{
  "head_dim": 64,
  "intermediate_size": 1024,
  "norm_place": "pre",
  "positions": "learned",
  "qk_norm": true,
  "optimizer": "soap_variant",
  "learning_rate": 0.00315,
  "lr_mult_qkv": 0.5,
  "lr_head": 0.0102,
  "warmup_steps": 134,
  "batch_tokens": 131072,
  "max_steps": 5638,
  "dataset": "wikipedia_en"
}
Each number is 128 + 32 x the weight over the matrix's rms, rounded and kept within 0 to 255. Layers, rows and columns count from 0. Numbers have three digits each.

# layer 8 MLP down (transposed), 1024x256, rms 0.119, rows 528-582, columns 0-127
143117092120099083194122124143177102094123068145132112047125164151131085110145146084144123111109180145102206132124116092148139039065131181114178187126111087110163138045076115130056139110134193120175103143095144103120178102081107122023175130163143178185209098151185125142154154120122129195120088149075103098083133178154130029143119121131092201107138165168183157093155202106109175143059
134113118195103171158094141134137110157129135155114121096114124108094179134105169071162139121131237107126136138164142165118149134082172089109168077139143080132139105152158101170097082141149137157137146117156088142122157149104177109137123142125154088187139149098149123096089124106111105124074103118120110124134110114092034104114152159125099116188137162160208102147153128144161167165132
149132184102107108153054114148105142119087135070085151090110146080207083175167092084174142106128189108117145138097138195174109130130122091113134124136134082099178079177130120124136123110089050104177102099144126184080156056088107146065146135144187150068148109128236173185130115078080153141124137119118129155144168179186080133177141148119132159103107145144109121152114154180080112086164
107127132156148146118141146159168127161118152130071127087156087182183175170133149090112138114112160114143162187160115109144128170100136161168133122096099108136129089148136129154126102100103128110075133135097108149085059142117106146186092112096154108164160106112108161128158154148146051136143084114134163082140134154119106141205142112104122079084153160159102161165145178103115112117117
123149110108132155134138094099150176108109181079137101087125171131177214080107173095061127144134122092149109148153126077118114123177141167140179157137146142104127073137116112139152124119212176051159103154094126117088187109155130159093144129143072111125119154113115100173123132097114168131169127108126098099119144162141155116124101131045139094115176105131186092152082179123157157135069
137100131145046156142155085137133232185086159180126119223094117113055150115140105110112110195124063182077144125133115138127148088102091102091114154168079102145067101145138123168101177127160073112122139118136125136116115134112154138131151108154077142114105093084161097152137167166067170204114128173140196156136097126100083066186144075146107138091122083075094082107209132213080194156178
161115208077152119128175152124114149114131100097099084100119155143115169104122152114168117150150086168167134194108104086126101168143137173095114171080064112182117091110112132163118124115130149167167106146086111148138095092131051119243110131117101148122110167166080127059085143152113134121133145110142136074158166098085103135203090116084113148126151207131165206117156154122124152142148
090115145089130120175166171212138080095126113141100103111157137131169133220186168167105126129116106173169176120143130132097132106155156164089087188120158131174150136101178155113183139141122072106138119133192152094161099158183110157192142146132124191132113145148129123130119103175112072091094151118116167077176130108082101159137117139172199140147070206132089164137162136134052146188131
174116118128144070111148115125117132162134147137156151132110119165103121096132146137130104064095188182094110108160157100099131093113127169144129116137147129098121131154135061127133118152188179118172136139201137198126084045152143158164085169147127102123111148124122041121013143134050121116148127180138141122153131147115132136042096177111140163120086110110088183092126131165111114140140
151140107174107154166103172173090171121156128133179055091133106187122159137098115125168165149113118138132101124196134180121124137113093149150129080197132124117115088142138122125115142110123133152133138148093104066184126100175092095143158164099065100148064141111069153109129140159150137189126108145176143128147139123119139109107151118200115055098131176186177103091092089163106134137181
160110164123135147122118064122120067116171108146106083102210093132114085162146159071112124123122138144182115158099153139095127152109113073197103123112110101153099109138126106125091155068092110120170178137098146169125114162128056044075113122095144171106134148143178124157173090141143160121102153151165154095124143095086134131136098143197165118121170128145184129105119196149113095122192
169132162111148119091109116194124166135142093124101136142133121112120157130140114155151095090183087144067087081120185128161131121111137133117153076150077082096100157149140190160089123127230162150131131110141208082118127087106112165133097105142178123074148056066137157150134145135175152116068147097124150095122117198121156078129057098124151094105151081165084075135124109106161179087120
118088101096188126146102130154077129113118153163092145103151084163116160097143195158127183173120129143153116151122129102177148126103123212204071172147179113071066106085068170108088134134153080180098084100222140168148056136089111112158138105141078151093153119174165086166093112051157142121089153127122142093185083118137094120163104098148061130092149141107116147091142102129175175078157
144150104128105162165125095114080141150119134150106157131137127161172079159170165143190139162126145183147175121104137158149105154126165151101153135110143171115133156164136127111140157124126093138129060157207072137140140133169047144196129180173126167095113082171190057111144188107158121118097141164089102085173167097090133154082128108131129102109138080199123087077128103144122164113105
155139198134166106073060101171152098119135079124141151122092134119151124110122136147111111184122148059133152120114107093086129122102128096117152128107156098125113156189120136152074139114137140152102063134149123119118133158140112144065123141127157070096076130152132098070106146153134095130109085181096134145174125094169107132141100161144076138163221103128109062093107128120149154110185
167162105149126096157172189101120172107148111148133130167165127159051142156065122149167100098106159149063204112091120194081112072169197137095079082115140091087132156102078106105105054066127156134119185156081096118136073110189137115113128116119138053153184095106093117150095125147169232203135148110162150139129125148145124081109100135130130143131111151108055166120082120076170108119114
095179157058079175096107083138107113103133111110108132143164192074098146113069144158118158173111103184170112129119076118099161063060137112202142116147100087170091122144128116072104114111110132138142151092070115144146110066121113096255157099127172052129154139124165131204131141126106141139092130063086156162114130157115124151181141130137041126129181141076126113120092109158070069089160
161172144133186099083108187089159101104068161137117124144136105063078173094166106133167183186043174174090150154129128081187102106123122153114115106148096090112190138146102163167123145136106141170111149145125172146162122123162121164192108136148118124150157145136123095139104156142118125135100120172140089118127153153113102082109124134174152090110110108129117112110086099147106133140105
142180133240150083136109076108105129102157105135157124123125102157092098134112120114151197155100143164132134138148144194110183127159154099164160143138146167104154134094187114155176073093148166172114138152125170125131094140173124101171138170128111135133118165148099099190178137167162176110094176133135138088141177082114123146188138112152142179138095150138127114142078117135096124065128
102140109064112121143089143171113134105108124115147086103156097132133126158170107165163122149097128201186141138121126161164136162143135106161103084132124109151084123134111116176107146111055182032133164140078077061123103171152077130097082163105131113072078156108144111094121204108107160131095165147180125134153163098151130172141140152132091064111136159190138112112116098140120110182103
102127167130172144055126144130117095140121113138164083144155144154118134134081113123176142111150110101094194143148153096134166136128094090133102073154129116100076147120089092214201117100112095134030079101134169130175123136086181152216118146091128163188103174117150109096088140094169149174118094143162138138135184132157168117129151165098101121101047104064192052085127169108135100094144
137194076099095096104059201186103097120110147123135125146132077164128105108133098196136181112119135110159094149162108140163175151171172099165140132116150143179121118100124143139136116161128131161094097136098129142139091148149173121249096138088129086138154098040130156064162053139109088166124131132075171129124119133116109117096200085132075165104186106119104090157104167141134138142115
150170063139076069057130150161080178108089076150191153113118165139107128118183185189186102131124108130081109128098136166174077052109167132135112126134132090089135103103106109136160126166143164122139102200085128070117098081121090147131134088165108086144134143166114119147164166106095085082116151131170142110144171082084120131112088084124140079128134107125104108113111129175126132104149
108111092120095126107069134126098105127115188105151145132108119152118124133103096083116076135075120141150111165199090142139095129119159131116153132068145157185136122186107033117171091088116148067137119107126153176118126145160143125146131096152158155151146145123108096146054124113120123126173146185165144145093152084126081133167142179154159130125138152085081143102126111113139102106103
130139186150050087129072066145093098034194079152090085091118135121150135098018136090082136131112177124162184137161049151116073143140196095152152163170042137125074110147176171095188115177110170128109121185153059122126081126119155180255041040101136158208098070180193008089126106139121110122062127099155177166155081178197173181148137123117112177106081114110119133089113116144113143111109
163103132122110149127113128124146210137120128106154215143102117096082097148131115157129094042175115145108137109157129121101172071113129166078156113161119108105165104135087108117105132164153150180111123127119102143225140130103172151063145106149110119178126194075136122128107189136071110104147166148167145120139132165115137142049110180170145101135144049126116073167121127139129110095112
071133153106121087125116104148076122092147109145173122136180125089133113083168134124137152127135113164116173123180187094122102125109141105136104109141069165145099140145137131129159178117142131090081096124149110156100106088107136149199147119112144143145169160121118088138123112087119132172170123121131115130138180113157116156132098121151074188130065089170253130113096140192117087092137
143104157126067117099146205109116122151182152103067126078159155154125143108104132128131085163131150141094157156150171183089124100113136136157219147165136140067065146139090099108052125115125093102103162073104128118173148103129175125122144130134124105166098139119138153144124096184153078141128171139160126176059080133123096133129157103094133181087089159117176089166101168121179090184087
181071209080126156130095152131156028086133218148149116106093130128116072159148101150147092106127123103103116169061128084078156082111126093176170093178148119121150143219089158147128118120138159079156116111167141129091173137180129155139134139180151105108151123113133143045153133062180196191147087152179173116146141140114163131141166164144123188145132119185147143064182102151154102125086
102164132167057185063158115073128104176138124109185145122108132129148144134149084132130186136174082163150251129094129104191085140110168153144095084049076054104086151109174072095096145125128106156081114091104051098128085090081123151130143115162122086084172145123040114190104173138124133090105110157190129140131092128148127159120167132124118118094170082109146137199085071158137154121170
103089079144120159119103122143080109134094122150155140113096092138113166155154117159152130124106107194145112117137117116115138145099151108167125138149116149155136107196140142122133162102080110094066098165130115101104040128159155155199142132117131112159102135103126096153074137131080151157136178110137126123131115171173112097109123093103164136110095141069169139115133108115146104133148
147161077101096072152103099129085173152146140091085095150091104142112121113087154192090131157118110126132122144147091106095140153113107147141167117164091072101148127089108131157184138103127101086155095144094142175149148102121075148255141143157161144128123072148109068109143099093165186093121139126117124128110175197143053141095160141103138176122094101101103103171095162145187158205106
135087137210126060126131144125188131164189098112156060136112106115100147104116140134152129117129142190158165185112150181204155152182100142144150174110105147135134163122138182120089135131097112102159114180192098113155145147152099157096101190112109185136184166112147104143091142112182168147138075123138180143089152106180156181121113088194148203138115163120173127048109117176135100157135
153126179184139091150095179094099084138154102102128198069132103176162163197153154129138143111120063102140135100155176149169106104171069152129142091136163124128127153132111085118095135085054159180106133147145128058131111103146148151183108097186120099149098152148125138167081170104144066190164045123129166106155076078124121123185082146118128139137122127147171134132120160110126156128090
109141167118126117137136170126098103119110141125089111159132180159103124132126125125151124129150120144137133185178109110111131118134092176148151129152098147127111133132164134170132152115092111131106127133135162165137149124145110131255104128113130080121101080166140123139134154156107150132098135106114123168145152121112139163116133128103153138103084160113121116147105103111119124103117
076118120227100119146143098142158170179119080151124121125127101076115114127078106130121129127154149098185123111136093120131156155061169108097150116127124157087158089152106163093096121122122098112120144133115126194175124142192126110152183182139139121152206089140163095106099124117117177124148168135150168108141166103144105133145117151070124199188181083103082148058196106087186134131121
144143140132124103139130127131099166189126160165096114144103097101084134171138207089088175142175111111123099119100124172084107102116169120126202078113143168047110135122132134100124139105129133109114123131167138126133155086144131134205137113101109172126127155103124126130149099091124134146139083090144129173135104099148124216133180103111088126148129178110141122135122143082089126141134
160121092101140137145148198131120127135080163154084104086157103102126130109140134105132119105119110113149121145117154115111157134091131152122131161093135094170133116136146087121112194119135124125205143088100098100179182114110118132255153123187054104136151140146099123152060143153086188117160191118086165124123172124088124194126169128099154103190132187162132133134104148176058138116122
106142159100118141142086159155086064168204131111135175047161123172083099112211118167132172175060133204098118079047093168097122154223138117204132123178105113106162107134143154103205085113120147093170204155103110115145150113130176175063134144155101129098114083126129091087120161082112129072142177120095153139146150114153107148135123153165133102153193057140134064085136216187080193083087
203132135130124160078143155112080126117107145164139140176169101123109130136131161137095118123130080138202128129141155213078136082105195172178114128109117135124127101156097162115145092081144138131194139107098132113191131128140084139218193150137142099122138136112114205180143165134158164149109174129133138070143207160102119094116073102083095112104155132123170131090099132167114135158082
189127082138180142103112072103055156123143104123201126131091123079147121143040093130138102165106135137146140144157194143085115148132083170120083065111088158147112111147172126148154120085167084086165183060105123146102152127146126089054083075123133060121143176126104160150178132164174090133145135097150134130114154085088099127116178110111160109129107158089104164137175150126129145074155
125147167180120068097102122129139159150091151087144166136117082083097133122145125103116101131179148110086079112078110160085111151170115080106154140132117141121133139154102164139135122147085119108093144107132111112098095166077119142063133126090149147087143154108094112090143083113169205120157058054164163095114082097101106148108135134152169137154094138132109125067082163118132072172124
096122145181128097135101113136099123185158107162145104142200077197103150119133171159176132104073118122139148155160131126163131172102102145128081088125067143121162109189153098111119129076171127082127136083094104154155139081113110152000139098167179097138124177124125118123079137137178176115083144103097110089175177196104107175138133155136072134190108157132083108188125113095134159176098
157098116135082098143133154200051145081151094130106159129118065180118141139107161130067087145123164105113065085146104115114131115139104102171108155097065181106153139121075119140126121145117168120093153130183145098066107139171100122255139148147182165074123155101088136116127160108144166071108129145098133087129138135103119120204086109074154139118122112127121157155133123109102145112148
100117110135115118143134108149092124128121108163149112135088110129142130183126110158098124124123135128112139126125169108106111124138116154115115129125124131127130157133094109127123136148143103113161134114124140145102126098127159085255115126117141101114164128137125106132168120146132152148130127160108119092106097125143108141137154135089140121148133132134143125112147132152120129110104
104120106176100105178085127046143140148101116040131161153225128054133157123135114086148146138167095072161095139108157097131064147162170035147128167140209133116091147122149125173104170128084156172056178145172142124152148129000105094000120111134150146128116079115120183221100146138153141159186140072145149126178131139171119137121166107128132147125082101181095097143073097156132056143111
113151165149114122126203164126092076107161097099112069139145143172139137142111145114098092110150153142168122095100110118171117135155139163109122128103137110133159107147092169140127097059075118096069113159172129103089135154120099102197151121125130189147107145150145134151169075134142182173135121119105123229099143101157160137126196122106103120138113168159117134158102068162167142119125
086103090178165119114110110114085091128153129112140142130069139095120115082133059165121126158175170090125156171084127184102104122142116124132095128105182180144146171181145142122100121037129114094127114171079131099160104201115138174163107111138140162104156152127098090136106156079117102105163155150132154181105137130149126099131118111164152100052150096219144157127097084126167083147087
057111124103063181092119132167182173110162106130078100112117146110119137185112138140112137147075093119149121137201117125184164117137153114099110146124120151145137122118180091174092061133094084068103112133213159085174140133125140154154160087133085145178144129102089160206144159118154153115070115153080114116142109095147080155117158131142134148158113236118155114171136163143082073100102
140106103125151079123095151080081212111173131175075086153119165122107065130153080130092052108123111180124087105121110131123198151142140111120126156115084176080145093107109074112119133125129082100145143105167151105104091166116123155232126142081138152131167175179131084124100104186136116138073125090072161101143122140118079128128077134115126126143072122179072149147193119134176115110123
071108137143165139198110119140164159097120090150103182122121184108095094142089155099114097166151099107121123158118144118116092145130127134120134076094112086152107149085096102050117165092118140123138163074121152094065132101090138122252111154121141166150102129080121150088123097117059080149133114115127067100190118111148121129100128121151089096128112153147129145120154119102126133075139
135106160131095083129129105142079166159193075080158145173111112102109136144156124140114129144114157108149139120112132133077130109101107138173127084152098118153121127078114121119099128129179109174125211107132080170093140134129162145047041172066094119070191131106131074154190147160109133119112167157137062115128215132121125136159106087154069130122079175087154130110104141138118114123109
115135138159114100113160126108113119149093110125099152202162105150074123127087153158095160159148139150094071173146129120196185125130101089100098152142086108159085119113123103079134127114103120186133099158169134067133096176083184079174094170108149121134114154126181112117168177117132143114135127115115102094092077164097162132090189070113178133193149147136118135146118124116120100153103
121169120129059167083123118126156114097053111128117171150176105106095177097127117131154124119062132153131154094151100127148127144167131103143107117151191110221079183144098155116107127179157080054113144131149142100069096102181181152135066166153118168105150104099128101182158131110089162107098131101129148083169086099093096193139120141140103151156108096129114132113100077165102143128122
151170141102164145129106142168102116107159145168164186128146100121106113142108146133096089106087119147144053094103122148137127108194130082129093113165110156147141101071132189182087150103086145170109107112133139112121148185124133099159123160175116131149119104114183122134133137123099146120152110175106072150156123122106058158123162105132130158173183111146144085141063179065085110121175
# layer 8 MLP up, 1024x256, rms 0.111, rows 529-582, columns 0-127
084113175128104180153119090132120137047131053142107149112123074163099101105103087088097120124213158147135128156135134116070097072109075103194125185099118121130161202126160149143152126137134141078098125107116104143104169095133154093130140108116098176120153125178110110156099135139209159124127146118113149106059164173130130095162131143118141119162115180110135132108103131152144149103183
183149091113122159117173105078075073115107105112095081093099172130150155132117129119168161184177076131117167089140140175147136145142100170082014124066119144154090144125135167138142159158204077150110118106148126118128117145159108169080148167113157083178121097173170153123125168089166160108106167154126154116143147173100150148117070119145066125123156079125114178092161097157068132103156
108137120146147086127093126126119159140128090114147105108162142115102132152128091115150115170127118140143092127086149132154125100111127119129106103116156110132111122172127135115127102142163151079148089052141148080097181126110127116070135099145092172080125135125126120147138120115143141085153149133109093154114076096085081155109138076111120102165112150183170156073177123137179143119138
098155180093153170105117106137193114208110193147077155133099166155148121114107135084132133147151110139126084138162190157124096174129108194176106171100191120204111128167089086121158136147156155087109147145100121122141142129131172069096164148204152146123146099159102156149165125179099091108101118138157094101091074145141084131130109129094093140115147119125158079076091108101120178103121
105149111175129061065144069141155195151089169137128136153056121149143140113095201125153142112123099097156147149130182155137163167140120155119152176126132122112107100119114136061094149131148124233070144098137103170175120118168139130126138093120109107173089161133129149192123144100134151099092096167136118148085151179103186154117107035155084151134164161137057156147138104161110101104166
131188177144129069169071151081149091103151134133151154134116136122142114193080108125123127091130129126086112087068155141107138114137135165109126156113092133043175148111088118113148145138147169113218116125192047147054138178167155165110096166108156151130126191141138128169139085067223177178148101139133183105121081130091142147096116181094112151160127153097101149119096153129140167148113
069166132126149133107113129129097135113133127128153094148110124108201152135122138150136139194191095092159146072126132070139136102135085108154189131079096255185118098163182202152165201107147093179063129101094094096082149123149151153186093079151135084091087146172129116094148140161108173138140087132099118122111120098090138053107185144108084059095103053127043217133173127140133109125106
116125157121055164176139142128127129205118124108140196065076145130103146121090095155128088109150192134162198126151106132098139109144085134153134140144085161172137102125073165095084179086102094134147159155153114219093088130147127107061132123058073123094162053073127129164132140165139091139114145134128137121135143070182169094129117168194108163115098188150179134103129075097111112085155
160137171113178123123144102077068155132121142122096170158154065157152129126163125146120153106084157191162202140121119125135185075150189160114090124131090071103173060132072104148128117129118049128121092081080136115171153078134120130092125143064151161160127134120147156159119119108118150159166094171121113119078098135125113122147081067138091138110076111094121139132135068117099174076128
134137127175144159154136129087158147144164109176136108142128160133139101152136149119148142150151154080115149112131146102103099085080173068172090089172119136122142175099131117155078108154153123083151114093106111145119151093161165150166149067128154169086161094159146028141126103113135150044135145165141083120126162153102101108150099127106145127139148057130151110155138103170091127130140
132067127111102114155070144146070105133132118185125131129097127137114112114108127127047061118096120071116193053136128114138079135118111081107110117155060144125111075142152114131098086058157145171139116134097104087140141186165122094139143102135087129076111056124128154112129178121130120097146073121099139121132118115091138044092133187111086146192142166151098144042082106172105151168166
102084108137064142099148129101127143147102106105159104104151182123130161119089099105162164126114101130082098091128127147165125184099095088078124144155152162077071056103140150173137144187115151162121165157220136156149114158200104121156138174145069138132129080130105101076102120097100142129136162155169148156071117154122137153191111168133103144139162143118142116128125199098092149197162
065129106098151121139094093065152117094107125145114171168103161166128103157095108162119158143152128166147148089093165112134137168174119151092123209105129085170133124119103167112170128124095138119110108099093132178180076122094129132152143098136098151133104113128097206130126109051202088104114153109145085175173147069109123105115198200146115121120088145133146119116128117139122137153089
104103119126147174122154161088177153130097177087159107076120068124150154067085119059102125116106132165149150108157128171164206114051103173052092123100128161104153048137131123154105161120189132193068078129166065126145140086172118140110178121144119109177145139134157153118139077151108158103139149096117138108099146161145069192081157113120132095163124062111095152106125125104120117125117
111164080174108142092120147160099150126143149148154118066135108139110094100132066151106132128131130082127167078124154104114148146179153107165087133168115158104110231112114091163135049088144122148148119081070164178096066108167111148110169119184088157132121086138120169113127080120135116122089119103128081185174125113135159076132145138225165107204142121099124167119102195125128128148167
074099167184158129132147165169135138133127090090153125140133093189131141097093062126158159136168149136105176162093101167152119134090112117091116151115145148115084115177140069094138106047100072152138112076158079152121183118148139097162106106096153135121141206158165054118143095118123098092104150132117135082065154215156079124098117071072153127174126115178098095078124145150121133107139
209140145119169115142096106100164113114118127116117150103077126167114065098130064084190162126128127168119073105085147184086145070126107124176151121075132138135139128143128137150127131129104141126112169144156127089127131123169119137116103136107079120077182137147083087111155118145153071135098116162115155112136115135129132133106185177154129131153110095119165133113158149174129098098122
149139142078153128183107083153135134129186159132201122168113172136182131136097084121126112065119142122102122117111148135111100121104128085160110136138126094140167097133120175146047159075137040088106110099093145086098098139124160154181165175152099098104177144165158147129134137093161165186134132113060118153158149111109157162086132145125184225126168059146148127101153082130175182144149
166095143163110188124086138130132113083126129184179121156156123130178120119063088124147109130097154119105067115146107124095098076148174133074079159098127160143120096140099142147135130089124120090168151164117176088144149148121164186142163123136101107122139108128123173152082136115158162124117127128108158105165169111086190128175127085121151065135150117045192130139083111101136152113146
105141061116146145148143203164160134111154185078128087129106139210125192106117078089129149114146124124139158109144163151187135156032156078105151051163087106150125174080191069123147138090140165042080108137150112081150098138124096083145160150128104101191130188091127177130095080141138130090096118103106105179136188134142121167161148164121116125136097122090145056069144178127172155118107
166127048123105121156164169195127096109137135132113155161129143135070151072163127128108191173162125151202123135076162125134110120111123135096118084167122124158133112182115176171129152117085152153125143159119094116137131089132153190120104181063090145099098136091132173137181102136133126136132178160080097066142176149125138093125112109131160144122140140143106128107135091132102177147135
120117138154163116142152121113123092108118216107059132142149114113157074098124144100082116114123157113129140075134158144093104071071141152075127141063145092146104135126065113129115163135127157109167095142071125170109158091115144124092104179162094138160086127170126149119132085087124126091183108143145120180179135115161123104182188098130122125119176113162167132204120142122211133141073
115138129102133144162122163107188149116177156096162159177120094131100118195106134169118048112154122151169082107169152120141087102082119157167118125089093173137202184101150164166103109129095103114131117144106074114108102167112146122172164121165123123127176103144094159156165176144075100143121133111097087168079104074146125106115172130110178143124105112094095137134170099134135156149130
109079149093093119134083120107101109064211153057108093135125155117182154074076055152125160122140164143117127148086099137150151123141094150158162207132176084181153151138152174091164224104129159093133144120105116148146099125157108178203119128073080123082110132157105189142063172150137099163160128113107094111094155212091123122169102089035104111163100206097089066090188086119103112098162
094149126153099143107119147145140161142126152121145101170116118141144115062194129132077141140184138134167143142107125133098147111118115136115163098175077134095146094156106138107180154059057109119162124092109201123118123146126120126089121147168156105194107138148102089156033176135112190128166106117149086158083145204159118094088143078161172139149152155131129135091094121137134125109112
085067122132142090164159097079163181145111132119194167148137087195170092114160176110140121150147158146129108140098098134064137133115209079150159105109108099118113121122135142120140158148068174118091134147084123121136170147158094186144125096128101125092151137139087120122133151084117085130135051132130094169166171119100157145127112184190114166159113090105175129118104141125160148142112
119078062130084186103083151151106150160130134139134146134136158130132152111145131132112139106129153118126204135114120111129132118118140196080137207138131123123131142070205124105105144151069144181135104146147134158097173078144135171114151129062114088170158153089015146168113144094182147154112128096108128084108123167129156200130118137068068129080110190098142162179088160097123157195111
111064084126119168101158111121111116096185188153126126104150111143114149175109119150097141151075086104156143104066123128108143101126108122097072104112095125142139165128140193168133160120038126147153176122130101150092086131157185137079159147052108152160106123158135125127163113133158107129172142128152124100089147087131166190201178131094144168115148184129133149086110109077140095162161
125103095117126130147155136153207133187154148157108133223100140099174100076112124152107146168177149166100202172112138140202171126096108146129171141142082032134201117121130165150124130111124131153033079119177110111150112188128087152131089090049104135140162144099154082154148179115145083111119163092117129136133088095097153158097102126182065123137135140142139155071102213138106115139100
128082093140116101118184140128091143097163105164146142120140139110129116119101114114120095139104107127127192169126124173053120098071076150124199143165158150166102165158106152118133106111140146126103099078126146108163138157202058100144173145160101115149092135191212158132175147135124144163091076177088138072126150138138112090185141178112116147156135080139104190120089172161130161132113
160124127172156135156096119113133129110116184134151191151184134133176173130131078162188120172184092127183173099129148128080120115109188151130137114112079070142107114062103175094105120134100144132119120109162121165106110130128105093192087126146162158147122117104144147101074155102188085082094116115144112113129055123153164159141084148077111127156108166095143183114109126149112097094077
170169115139148100150126128097103151162172108129061177138104110128124125123113111140146136124076157175079144106147050117134152104116111146075166137111101118094106064173132153107150115124122156104109118110197118093147225058165061134110161147142124124161037140143143143133119095127070108092141174136107117125094132086072128103169135100095128151128126158126119200148161102126130129130175
125098094134149165169174117114111111103165113173152104127161134188119151101127130142189160083099065056156113132079093157090138074208138175143094114127106090090089161150139135150108115102177157037100122143109096096134108166143149106173102117127112132125086083145143135142159160098118142105128124119096111156138156179132108150146107093160112142143157154119151098087212112133165153099132
123133103111153145181105154062154139123076162104132139152103153152104146079124126142125131136087165131114161115112129203149104157104171159089097164101133153147114121126091122182097124102136112146090116145154127138164098135088137150212124110109151084106141097139117124124081083116101106095126104144122113121120133130152108124132107149156081183153148138156092184112107101120141066106099
166141120108165091070112107063127174141071158102135132137160113115143151113114167223141117142133135137132114135155127164125166175129144177089099123140112122094080177155125161073118155103180177159141145077189160163114131129181189121124127160110105105155058134091200168142136147138181116111157161062157089115116127129119067113136190097111112110087140096149158084132193130146108129223095
129127114102123151160133118130086142159168116126172134112085111119080118137094112146106150148183133167129113078162137190163087104135155118138138093168093126126105134165140098160107137153101107089085147070129146094117145144111144157099090125126139154096120189113135165191205108144086122095149097094116151124148097109231165099174184097111132111113105137139159117106177149135102139158101
108147110150125104098117171163140137125200122117152112101137102185139096158140137191162095133166140066175115169135181147108109152103133113135137151150117159061099134077125103132214193102096128173139159206207100158105103133165133119121112119133152106164140079079119124113091151127214100147162089150147124169121094101092096038058123166138092151167106162138154105131121128136097159104147
113122176107166102163112158143169080168156143047157090124132165154134127125113139068200164136084129105203071178160156152056125190110121186190129124166161084192096109139111062097115126158135129128149054132067130102106128148129078142107131097144180209078116092139130101103086048146084155097102181132184142162104171144131156137100100136097099116137101076133143085181125194148077194184072
154043119094047162108120155056101162152165169076159161144157156111130155144151098133116128165129102118108149128102108142173162121145178124121115123070149154141197118144148111154143073130134160159176148091122161126104108162179123100141173125105152152184149102120065108135143135151091102175084138177113130130113119057120144125118083123138092071178108099095164132109094139159142144143107
096098145105145204124130116057145132118153130077089173116142077129073156097135105122166128211074134120095115150094188152083126135115108110097156084150097089194136064080164185168084126101119083107118122042114124115147098085122081156125143103111085058169056143118111155186134151166151093164098098078171136152128108113104126149083190092146140119148084124147176114080166196089050146105124
143054106076141179128139085153171105145098106131109104125119127192171177097148203103130174174123086161143228126133094091144175202106072141122071082150133119152189123106153116103144106093143160124127157126110088109154124110162143079123126148171119124154124144136092142098104143132172063121122191166111171114109120093087115137164106176098121119168151188075144121179114113122135181103153
226120137168190067158144162128037090045072127173165084061134127119067117097123195096156152099096125115147118040155131196110114142129153181117172154076144132122093079087146116179161150116138125123164103115114131120110112119123099156141166101106099122138058109085112121121096179082114150129161130158119115159141096103093137116094147124144022080148195190121114076110131216170061181155125
161101119124157047140130065200150170140089103146128102173104109156113104134202158125095135100123150138135180100086144065157124151123128131116123120109113148137093192126155065144151116136120132126080075079110108155081115113156125100187136145078137139168102109213124149172123131035191094088100159106182136146091126088112142101121208152194180102122149151149145108122102125163150067131139
172134164100113148128184104164133153130166122074111163086125132109137089195115112090160110146171170125142143115140078108188132080139107139136136108106141095139150104134169140113124121134153140151136104112152116127120158158072082152186142177153082105109150102132070188164097109147113103159077087129130146123134193093147105088140114119137115207109155121124073164123155145088097103164175
083148174131164145082145052109192092094073171165083130124057094148173190090132134150134129156053114096190092207144178090104189125124155065085094151099084167100103141132120167128148100145115110154118104126110046170101117123146152099126162147103086149137134121157099131130111147109169126179073155115066119201026102047117181126075126222095151031153126062126124153104110210146088145052141
164088141144110142109080179133107049083111142134182062169144115062152133146124111117190158111105079129091127151063166095116132117144123117107139108140170148117127080066112094108126140132170107136121156169174159097108100124155144108171090154186120153135141105144133124071114150124170135094133145172122093109126153173128173127121161140156143200107097117113146097107106135104165140141151
136129068098111124143165105135130178132166152145083158115152061137118170164133114193149111120122155118098166111069198145123098152183138118139202123152093168143125084141123160146116143176171101123097143139138050125127107136188178117123136158151124083138071123147128110151112149113099168098088164096105147113135094165158112132103090097224124130122133099158074111131178163135116154142148
128147126143151137090125126117111206166088143129133074111192134139123170127067122131118134215137148140089160159120164131122143181095153121160134151140089167125081098125103170135123081087130080133117120121106138080064079168130103123120099145181126103100087109126091116112076142137094175120101145142174142117106099106091185148133109131100089098122147075102115118085113107126165076179150
059127120121118114138087162137138094097178121139091112122119162185136126123155105196144161179143098116181169107153129099142145119152101179158157119118069087158105099088162106089149103202089107087115179099109159045090055149145082081126102134127143119155115182126139122175114162165148097100093162112113125168129132070041153129093160174155171128156145168135063126183207097073060145142068
147162137179160146104134132170138124094063162101116125144128171160097162135178089112066130152141113099131134113100168106126156116109116153167120155089118142123129144143107130160166100150147104197123207104124171093124097074140126091194116114115129190142094179118086148160085137074154075154100156135095082092129154130065143109123113118084139137187086180148093112150133149100151149139100
118144135136129179118151090173095066172156112140164139103112110111158106120171079166121176087083158168196142136135152112134161127100134160130071094122142152121158165149204166131156075134129124096154094131086165121139124159085096099093161133142047102090139132162147164094139139174150119081184185111147093082157092133138136133106106150064129132136173107106120160160131108139134110175145
078168058146149167125112095097087151097100124169173157088109107132135167129151088141127144133163108051164164144093156136139176174126148153129098090089157097102132038151193146106139134112125154125081086100089142132141182096103158157144145140156115155166129112098200157157076144109200150140140132165066135124153079071126141108145122127101149163119126086134112122090108108187154218147126
123143136113112097179128141101107158098132139122138101097092237110137115122118134133103148117130101120119144187087127110127157184110084136078098178163142084180105106150086117162120140160044118147130174102079153083177100160182145110089169081117082154095196080098167129125094086123167158107121167107137216182128113112115171116071112134098059128165155156133128145103110097093133138079065
115134112154138168164116211141132127112152125178127117163190150112121165139115081152171113170161117148183081166110132158150094131151181129114099153099074137140082130129083112142143057059141141077156182117118108108135122156120108149132170152106170108197207100135142181161134164118145046103102117182141117127101106091098118096135155152115184159132191139099211094121121119092119152172176